From a checkpoint of a small transformer trained on Wikipedia: MLP 1024 tanh GELU, no biases in attention or MLP.
Each number is 128 + 32 x the weight over its row's rms, rounded and kept within 0 to 255. Layers, rows and columns count from 0. Numbers have three digits each. The size before them is the row's rms in percent of the matrix's.

# up: layer 5 MLP up, 1024x256, rms 0.051, rows 44-90, columns 192-255
# down: layer 5 MLP down (transposed), 1024x256, rms 0.051, rows 44-89, columns 192-255
up44 094:094117161126134084101113126126066148157167153087117120165115114094084086083142073088105125123142120204159158109115102188108107138107140128126096195084204156188041119110084116140139198178127126
down44 098:155189139136111102099125170106139107123095122163103143092123193089189158091140160153120101150106105099153092184150081134084097100110114057177144120145070080083163133113193124080147116135136128
up45 107:099202120155131139171085134121105146119177046141137126113116108149143083171104149098078168116124118097096117091086095210134102111174114124139077115094176127099168055136091192072134101088116136
down45 098:158100092132178161154155197127118144132087164120097117147113188088118124089151085129141114101080174149126182148105151072134180092123125171105167164132090140143134147113145090179140076158143125
up46 102:136092083136153173129108103103097168168170066060123113104126137095118161118213079060129131094177102079133104097138125130151175087106149169164124140128113133127116095149090180107061145138134129
down46 103:108122163145117135147152148141147095121162145119108174093101160164147129123133156132101123124070166159092121105065151090057121196118112090135140110145155146163135123136129085141100134079053190
up47 096:101146138104104114121192110081081140113119120096126110135144115087090095175162138169075147115133149060084174144087125122135121168125188171208166089164163090104134159161139042093194155159176142
down47 100:112126075135165148084149153106113079153143114162115108126143170122166146138056148133138149158073108191188097139140106127113160056088131103098133183156133138135136174106068153105050143069133081
up48 103:102106177154140125184140153119178138082149125095134167133139140154141062185194095121106112108144106155137115131160150133150109131106168126118166134159106072180131117164116101089151151125152071
down48 104:176168114109103058120136130154095118143108112167109089146127096073095150122118157084137172104079087142134135120103112099140097197132116165142114101080077123113155129042074176164113171143178141
up49 091:128108010126079113108107094148138074115158122140161117100110125141072140139137139105129157112128140154061152157162114124152076161161158112131128156131117102169156151164148128078110101097114220
down49 090:116108144124114122126131107057136186136170129150065170155171136063136111166176119151118125101077143125148074120115120152143136083114130114088139096132125159132090091108138114130150133140108144
up50 109:136079153112104104126119241160164164091170188088134163108130120145074099078086101131147197113117113119188097121129088131173123142152142118138138152139151085096117168136127090167103187081194167
down50 099:162133137143090149091088087084147142158099112126143117166123158110153153191083099143126058084188194133117114092172181137115142124111067152133118136157092166184101136098135146120176060179110141
up51 094:116120127138138160099117080114095175060134120194079096140087126132188085185131123118107054078158132187107130086117113192083129124111128078098172107147119186126119112136099180156187111128162176
down51 092:183151132151167115118117144172166088153103110064125201127134113089108154119143042138159213104093101107134144186120110094157086141121086168155137154143172097105130130118132113113102135146097115
up52 099:103143101183072114139131147125105163148201061080135100233132161138069072141132110148185122157072126091157072114099183132157135131162105101127130176053110159131104115117086115105165127114125104
down52 101:130134103097084130122113059097101102084046173145115184098134092079165124101110105176103149112078090179143180139166129146141147101147149165149164092141136130116131137094153123125129156158083131
up53 100:093108152107082086060159152142156166141120094084105189123121129120118187069062118127098067037136126188111159129149169098190112132145123125149117126119100136141152121186140128128119152112165147
down53 102:146168073096166181088131075168148120106112143140162061141134098125108103170152139127113131200125113081203115131155097150125108163149100044129102179125149076130137139055139093104112168192116098
up54 098:113106156110142094074103167153123152085107101107110190117123100120161114144129142063158128114125145105095149118141184126121166070149153150152074189150179134133118111137203084125139118140176144
down54 102:158129133132122219141156102156100195173129165169104153162095093102136119084118095168142193125146050153112112120092094167097138183135134133128179012118132132114124122108087124175128136083055059
up55 090:127111162144178120115154114125112095073151117133138127165098122156155105105157138086159167107092110148074087114181154055182168155143086133126068106140070175075110133119118112162130135165132110
down55 086:142150119122095157171110132158172120140178135142067172128144134122055136080059159117146102125120152120098115164120152122078114098179175140116118077126166056102120190144101078120177132100135087
up56 102:095182236139138100145143125144132174165154124118159130128092074149219141093105182101169137131090149099117109140112112147075101110140131099131099103097086165159107135157097133123113181081154106
down56 100:138140110117095169115093146089143074077133126113158153119138138090102122147129149140129158145106142114105144136158165152168136108117097225127169136179140074137130130104112134083148088137182113
up57 100:113098125100166136137142142125110104171116163074160150149110142080143100151169148134143186100128131143176126147142161154112181193167152153196076114100126123133143104175185135119087149138159142
down57 094:094168152150130099159102106126123109114093143203066133121116148115150180090079131096187092177145125132091119121124099141124092190080156107131154111108109115180150197157099090162098082100101132
up58 089:111130160127129067184109145125102143108129148102118113104124143106169095186087155082135150087112109171156121126116121092076160175089155104135129123100106131098213153151102148168100145121127142
down58 091:124155067115090112084111101137125147140135151194113085108110106138130112103120134153109076089153149103124142140138110172109165109150110146117093135129162157123016153110164090149162124062126105
up59 098:118116045088142140120113111123175135142118147139160184200093092127126115147089093110103127084119185109173106137159124164168021131054122159145148130133116133136135093182140198142132091157136079
down59 096:123177153116088131111127178129128172124149157162115098024140128123129100072176140163129138171083080101093125081105103136156136110147159087074101148135108131098097134117082098096149073094122107
up60 093:120120118123159112104164131117125091208167160115109127128088149169124142172139095101114099131153139120111131136065122169128184133103157138116114141088102130105145150098115129080112133128137124
down60 098:142114088109132152178120127165094137132090083097129118155168115082094147122133085171086103096140061178131158135170126158216142159111108103120175117177129156083131119110133111129148074144138108
up61 105:175081215082126159101125113113131131096101144173166100126154158095085139154159113173133107121077135151159173091132126186131131103131059165090125171166137113125192062105066139115133107155138170
down61 105:125086119133172150146082115112207115153165189120169130183145124176154067107079131080131146099114146131038130113138119143145103112115149138098104104098183163120147131133097134147136183083160131
up62 100:102102151126161117111101139152114075062140158166100122149113162127071106137140116089105079114044169132121124175122123134127186138115134149114122144125179124149134166126164168087112127069085156
down62 106:120129160125104156161074144128131172154160140072171111138126138158108202115215053105107157114169111203146122155091186139143112132077156080155106192128136131132102130121126159149088072153130121
up63 089:155118128109114136154105165121102115138199116032094138146128118098134192157115110084077134024094147093127062125178150104131136117114091133093142209153063113171160141142151124120150119127152177
down63 093:095122131148184131115136087118170158190132136174064085096092126127108125139182146174086120138156122169157141115133112214171108146127129136158138061124159156132058165117111134106132165128086127
up64 101:158105169121107110101102145133147158125094131143054143157107115102148124085144126053115176130168121086138110152132090167132162122127156098116172144099118129065143034132099064113115171137092187
down64 099:139123096145177145164098119107104107164167139100187118085184129109152146172081126163156115136124161143112142091143172061089089135119125140154118176143140106209142175163097172091130113157142053
up65 097:191124154146129121159143114102142126131091069103103164151131131123147089134165136140052154147135143138076146060058109154090189141102128162149124160108129165141082112091092128134155156087102077
down65 097:072084166114146114073124077143117160100133108162095116043121105145117173083079123144157108142162136150122166143173198147160117118113093148160051134167108145115158127125102123112141167142114163
up66 096:122092115103093082126134129153090109145138180164102114105097168124119111158110109127132164185136128198126097115121145125111142165131127129131203160149159157095163137040127076089093091129174179
down66 095:166129149127134158138127087202135161109082099090156113129104089103161148139092150190141138115090132117081151178143117152149131085174121119124108101180183118121094120183203131148128130138134093
up67 096:176144095136083127138123105106181198141082149206092150144136161105137153127149088145124126134089144164116121096157147103122152107089112143125146133077125174100049167085121184161171172117110064
down67 098:109129120113158092127092125148095096158193120129115140117183128119140155137118166151125076095152095110162146109087113073132129069138116130141159157219136078140180059148129133120136221147130202
up68 094:187124218139128116089156093167126106107138131112037109199147132085170121089153152120170122162107188146126135099120188097043123120105122200083089116131127126119149122130069121164126112153165167
down68 094:087114106142104092169128170115155144150124154140119146146080126167106172108183086121068140119154098133142124186122082144136094179178166108148191128157145119177061113193126086123138176093059143
up69 104:115142134140066075145104149120179120126135138124119115122113145144117088131134118081150126162122130169161147132098092159140047142094101137162123189107106111095159116118161103113127157116121174
down69 102:163164088117191117140148088171109191144111101152152155131136118135119164155090110170109116123127120087090115127115114159107168081113162118138157065110159160129136134113085083125126116134102080
up70 099:121124154164101113155141141138136123113139155091132115103099092103151081161141086148114134142118145127161125149176107130130180091138104172100138124065105146102091093125075113185125103159066154
down70 098:087140100098104153143128106118164168149180123185118163056133078146109158144133175116128122131146140127132158175192116129126064134073148115144115154130159161165119094132157182076134205146169129
up71 105:122150114083152184128095133123067124096109088072112125164142095100147114081065123161072120104112132084117194147076135163194111165107179128163100113085156132139098151165150100074181149151111117
down71 101:074114088175085116092117152149155173163139139144126168126109133171080143139137123117109045111112093092113127106133181096183142144107152109117090097114092082180123122079117181124122093093108203
up72 105:172121115111125105085147141128140170090110152148179194154117124116145111166115116153120106118186094127128152175043150124156141108144155063097143106131117174108131154130108089130111132072172133
down72 100:092101095088117180103184097146109100108132099125102106075085131147116127146081069115142172136127192158065124084189086175139093141152183176121120131117129090143151093118176141103113088135123091
up73 087:108192202135093097107109082130164107095182144167133118081121127076115183056057117118101142129091140154120150031115145145113121158072173165143147146063097135145158103141124138139124144149122124
down73 091:161105095089144146130120175149156173140116144135134151087104147214122137146180163110179143167075156128169097084200115117137101102147123089203158119155128089102119086157127151142107105106082170
up74 092:174143126154114096155132088084164171172108129157114148152174075129122141083065112106097118126117129115165088086043183162122153162191160162189121147118143064107162096133150104174125137073081108
down74 090:123131142113157135177099155117056123108149147171138126119081202143068137124230076096152071111162116114128180110158081170105123132126079109077099117169081130125080122100114167095114093135179102
up75 098:183133146144146120088129128104078173096133109123167155090170079190111104116164108152096150134161175085117100088145111145120152151154145143114145082154150112179124120154115117068136196128105162
down75 096:130119150140180124104112101106163102136156155132071142144081192148164144134120106133106077141079061119151173156142180142121131178111091115131136176128105191103143117120156145157131115111223105
up76 102:139126116156127101140112165169112229095116097107111135125120116180083091136085127098086106039118136118117149126141114119113156121169102127160123157139121103115116152085100125089102110159034099
down76 101:156138079114160130093113123064136065153095146122131136137117197144166147117119233099086100150156124074169154156077137116099187075148092117130086154130123164075120074140094109101179145100136155
up77 099:090110153196104146134121125099125113150124193102109117131169099088156103081107095157118080181151126099079145118177165045115138145135132105154133080099156079181152126138118072110143102139106068
down77 092:085106116125066153096138109122117128107082077103115137101108132150098103159173207132106158137097178054146196158097127176122114043170059180143118150142066097129079130096142113121097119091071176
up78 102:123145136095145130104120107157099147114070121098170155099092080152124140120122100141149069155083105137199100117124146180092108137115112134174097113107155080138156136165118158123172147109099149
down78 097:097187139076062103191139187104130132150201091167109167123137160158141115170077174091112122154168144112144114072172137109133095112130084103102145076184108175105136050136115125128135173134164056
up79 103:132113159119127091185060069103094124137133124084102145131142120098092126084144059162096162180141061133187110084118114112135135147153099101137123138096122139208154091108077177115157134121164153
down79 104:083096147159113175100181183140110164091056152147153103178166128155139175175110175214110095089127136115085071103131167146145151143155173173108137129141132138085139144145131114104125150122153108
up80 102:105124118108126097122086140168068161081158200097121161188086143139149169193128133190139198103117058088144161134197138154116079173171100129149051164167108134144120132111117112117138134123130114
down80 105:127131105112106150105106096075075157169095203138043158097152130143101176132114099059048131108142149153156146107073110163130178161108100142160091199147194107156179135161109120098103130142088127
up81 099:109121216202122157137126115112138102183147080136120091200117165099110102151132111107081127127083146095157141165080170149072125095110097129158108122114097124148127114141112080070155093104140102
down81 098:114116079121112123150151152144125118118121108110177119115155191147190130088129145151074145120086189154119138136078108127118177109174099068115152129079186181119120146110137140182184096133071135
up82 100:119138114149091104126127098136100177150141160076143114163088145135135119057135123138082112115149112152172123111167094090162106067115142139117133131100100210141105126125115168184140128137084115
down82 107:094150150120064099123123147120110120111130167184139177112187108108092119131132130116148079160156151139160183190085211157123168191082122091129112124170129112206158183083144107096110097071113111
up83 107:153115133077150113134100143162109159141139121125120115115181116160150166136136125104141152089075164142152092201093156117152155143140101181129128175075127136204133102166128158116123126134091092
down83 108:098079157208145108170112107106206138184125137128127133175158108147139093086136128166118087140138153161133173099182117136049128114135090085190111126111156111091139156117112109177126134126136063
up84 099:122095121123107153161100126114125140116140153122087128160163131122110132132163118125083171172124100090149130144066145122152122124117157138135129212122165147143129133179090178158154110180065039
down84 099:100202139089160052062128147118205134133146098170156151068132100112124078126128124134117116075141139072087099096173128122126159127158178155134111069129185138151184159103171114117116107137125226
up85 108:073136114109139153128088149171143117230118127161111115096117148123170086079110143081127131076126132094061180074213058121092147157159142093166144124091146122108173130114110125089126086094179188
down85 107:198113108110112145120159152108096096051163143096125138142148118119088143171118128139147108142147177128137065184082150128154173149172137144142113113140078107134101117125132160144179150141074073
up86 098:219172166128113157081192104146136086105168161149143113098122139116111126098131124136152112122124157136142111117101136125212133201128142117130125087141141104139123169213135077119111164102108186
down86 096:132128141128201167149091187054130151120114152133070162136164080115092101143157147112125107093136111185091126150183104156134160091087116166100132124157110135134180070044151151132127121090153100
up87 107:160210123157077113159118170133122138078114168154107168136082113105162114082131137146089127103157094112123146111117112147157138111169125147129168135161139146077119120161143094078113118211107116
down87 103:083116140140168144120152129185123070178127077140191122112125124126136122143121074107183084133118151063093048192170079134114135140101144123114102068123153167109155104081167124199185037104115097
up88 101:106172179135163129088128106162139096132160124098066112079107133176119178125125124193138105104149152127065151185091151063184123123108146092180149153078066099030133131156110184115183117144134143
down88 101:145129168137119147152156136117163128165130153139204140115175129078148129123107171102123106116100116105159126145115159142094122199132123140065130123154161178169143168097140119172056113180084110
up89 099:170117100122132124140111086144133142115072081132126112107138139110161154158156141124194149088188083155127089117152114086151096139163140105095176197177223105103126131103153140101184156084151147
down89 095:165104132134184157093105117114139171115127138112088153157146149160102110142147099073151122149073153144096195116160087160109148128150096125176083095109082098153083066162096172117122105111086144
up90 104:127146126166162150190156144140095131078078126103095127130095099123133238152190117101176171148168112137078103136193088105162144112109105097129143125136164151139128120110148167098174102083146178